{
  "norm_eps": 1e-05,
  "rope_base": 10000.0,
  "final_lr_fraction": 0.1
}
Each number is 128 + 24 x the weight over its row's rms, rounded and kept within 0 to 255. Layers, rows and columns count from 0. The size above them is the row's rms in percent of the matrix's.

# layer 12 MLP up, 576x224, rms 0.126, rows 312-315, columns 0-111
size [108 100 107 105]
[[111  56 123 102 149 159  93 133 155 160 140 154 133 120 109 135 164 131 135 128  82 113 116 159 120 155 139 109 144 130 104 106  99 150 113 163 125 119 131 100 160 135 167 159 168 147 108 100 148 108 150 112 165 135  91 114 119 142 146 129  98 125  80 141 118 126  89 110 119 154 152 120 160 102 128 158  94 137 126 151 128 109 133 150 145 108 112 140  96 136 142  97  80 152 100 141 171 132 111 134 102 165  88  92 105  94 138 131 131 103 159  86]
 [109 138 148 106 116 132 171 131 147  95  89 124 157 160 167 109 108 132 112 153 159 163 132 133 165 107 125 154 113 119 108 114  83 141 149  85 121 136 153 134 127 136 142 126 107  99  57 110 121 109 139  71 169 109  89 151 119 118 105 129 169 102 176 128 142 136 115  85 128 121 101 142 154 120 101 147 156 134 124 144 144 140 139 147 164 157 126 124 115 131  97 139  96  84 127 152 157 129 124 147 141 136 121 100 143 100  91 149 167 123 110 130]
 [127  94 137 165 135 147 121 145 104 147 131 151 133 127 143 142 150 121 153 111 136 141 122 125 170 145 132 147 107 156 124 142  94 126 128  61 138 123 141 126 145 142 167 107 141 135 109 123 101 129 119  96 133 146 121 124 178 127 145 109 126 140  88 131 136 150 130 102 174 130 148 120 118 178 133 105 118 158  99 149  94 137 166 120 135 123  94 125 137 112 166 144 121 164 134 111 153 133 159 161 107 150  97 125 157 163 132 128 131 179 132 129]
 [130 166 151 138 119 115 135 139 129 107  92 151 128 128 124 122 105 128 152 116 115 130  82 137 132 129 115  80 101 130 143 109 124 129 116 142 163 127 125 103 127 115 144 173 146 123 151  87 178 164 130 140 117 109 156 118 129 109 147 154 126  85 114 100 129 158 114 129 137 110 138 151  92 147 103 119 111 131  83 172 161 148 118 172 174 145 139 157 121 166 135  96 124 108 158 109 145  96 138 152 125 115  99 114 107 151 151 136 147 106 118 110]]
# layer 12 MLP down (transposed), 576x224, rms 0.0437, rows 312-315, columns 0-111
size [101 103 107  93]
[[156 100 135 113 147 173 171 137  82  91 129 132 137 137 147 117 109 172 151 112 114 110 166 162 116 139 161 116 151 127 111 137 110  94 130 136 114 103  72 130 165 168 160 149 174 138  83 137 161 104 143 163 148 122 189 132 125 127 142 161 131  98 127 109 132 113 119 141 125 114 137  94 150 143  83 110 106 119 122 119 133 146 124 108 153 143 159 153 180  91 128 115 134 161 138 171 124 145 109 130 139 139 101 144  97  79 114 184 128  92 129 144]
 [127 150 140 136 169 183 124 117 110 114  90 138 140 149 120 116 117 146  97 146 145 103 142  96 130 127 124 133 119 162 196 159 148 196 187 142 125 120 100 177 133 148 147 137 136 130 117 139  63  97 156 170 142 152 130 135  82 133 128 150 155 149 138 145 102 115 140 137 119 117 161 118 159  84 142 147 101 110 135 146 149 135 123 115 119 169  93 177 130  98 118 160 129 164 120 128 128 138 139 143 121 117 102 113 110 151 109 128 133 111 100 108]
 [130 165 102 192 111 107 139 160 118 102 121 107 117 118 110 108 163 114 118 118  92 135 137 153 139 181 140 116  99 108 153 129 148 133 129 129 120 174 121 183 124 135 136  96 166 112 125 157 148  95 181 146 129 140 157 106 158 117  94 145 141 107 146 130 135 137 131 119 134  99 129 123  96 145  91 109 171 114 106 131 127 129 101 102 163 121 139  95 121 138 151 122 161 158 167 140 148 149 120 132 132 149 161 137 128 121 111 132 132 141 120 138]
 [142 145 111 127 139 113 153 129 127 159  91 115 153 109 166 155 106 173 143 149 137 143 132  81  96 123 145 117 157  95 152  61 109 112 126 132 174 132 118 117 127  88 118 140 158 129 138 128 176 152 149 105 132 113 140  77 146 145 152 144 106 147 139 146  99 157 123 137 121  74 145 121  96 128 110 149 152 133 130 141 143 111 101 144 104 125 118 157 151 144 131  80 118 123 188 153 107 107 161 120 117  54 112 152 177 111 151 156 109 110 128 123]]
# layer 12 MLP gate, 576x224, rms 0.118, rows 313-316, columns 0-111
size [101 112 104  97]
[[133  93 177 106 115 119 128 103 120 144 132 142 111 148 114 165 119 158 107  97 110 139 100  98 121 118 153 133 128  95 127 147 138 132 120 120 136 175 188 118 169 161 139  96 139 123 159 155 108 102 170 109 154 112 156 121 124  81 134  89 135 124 147 115 122 145 133 121  80 152 130 122 150 119 138  77 119 144 120 101 118  95 144 110 153 123 149 144  92  99 149 131 113  88 151 126 138 157 123 131 105 127 112 143 155 127 132 126 121 125 108 107]
 [143 160 116 168 154 110 138 135  99 133  83 111 169 107 148 131 149 154  80 101 101 165 123 128 159  78 138 142 122  89 132 151 106 108  90 177 103 115 124 133 105 134 121 137 171 125 139 134 113 170 143 115  98 143 146 148 145 133 115 149 146 133 160 163 110 159  94 136 140 115  93 152 111 129 100 155 128 156 112 123 178  90 139 186 122 112 111 105 131 114 160 130 119 144  85 148 124 118 121 143 130 109 122 135  92 138 119 146 139 150 134  99]
 [103 154 129 155  97 113 101  85 128 145 143 125 124 194 127 114 116 150 132 136 104 154  86 175 125 143  80 149  84 113 127 137 115 153  91 148 109 159 168 130 121 134 122 171 152 145  95 117 116 154 135 111 140 123 139 128 105 136 173 125 106 129 174 101 164 155 132 127 156 141 152 112  88 128 117  87 121 128 156 130 181 167 120 154 134 154 167 172 157 130 128 130 115 108 156 170 158 111 115 138 130  69 145 108 143 134 146 128 125 143 121 110]
 [143 147 121 147  33 125 129 124 150 132 179 137 152 136 179 198 144 104 125 148 140 121  62  99 135 142 118 190 111 180 122  93 113  78 156 121 136 120 144 122 111 148 130 157 120  83 147 117 108 106  95  92 117 110 128 113 111 153  80 142 175 120 136 135 132 142 158 170 143 169 120 131 104 152 107 133 109 143 118 145 149 100 140 138 164 105 153 117 124 161 134 135 123  62  97  75 171 134 120 175  99  98 167 125 159 102  81 134 106 125 148 146]]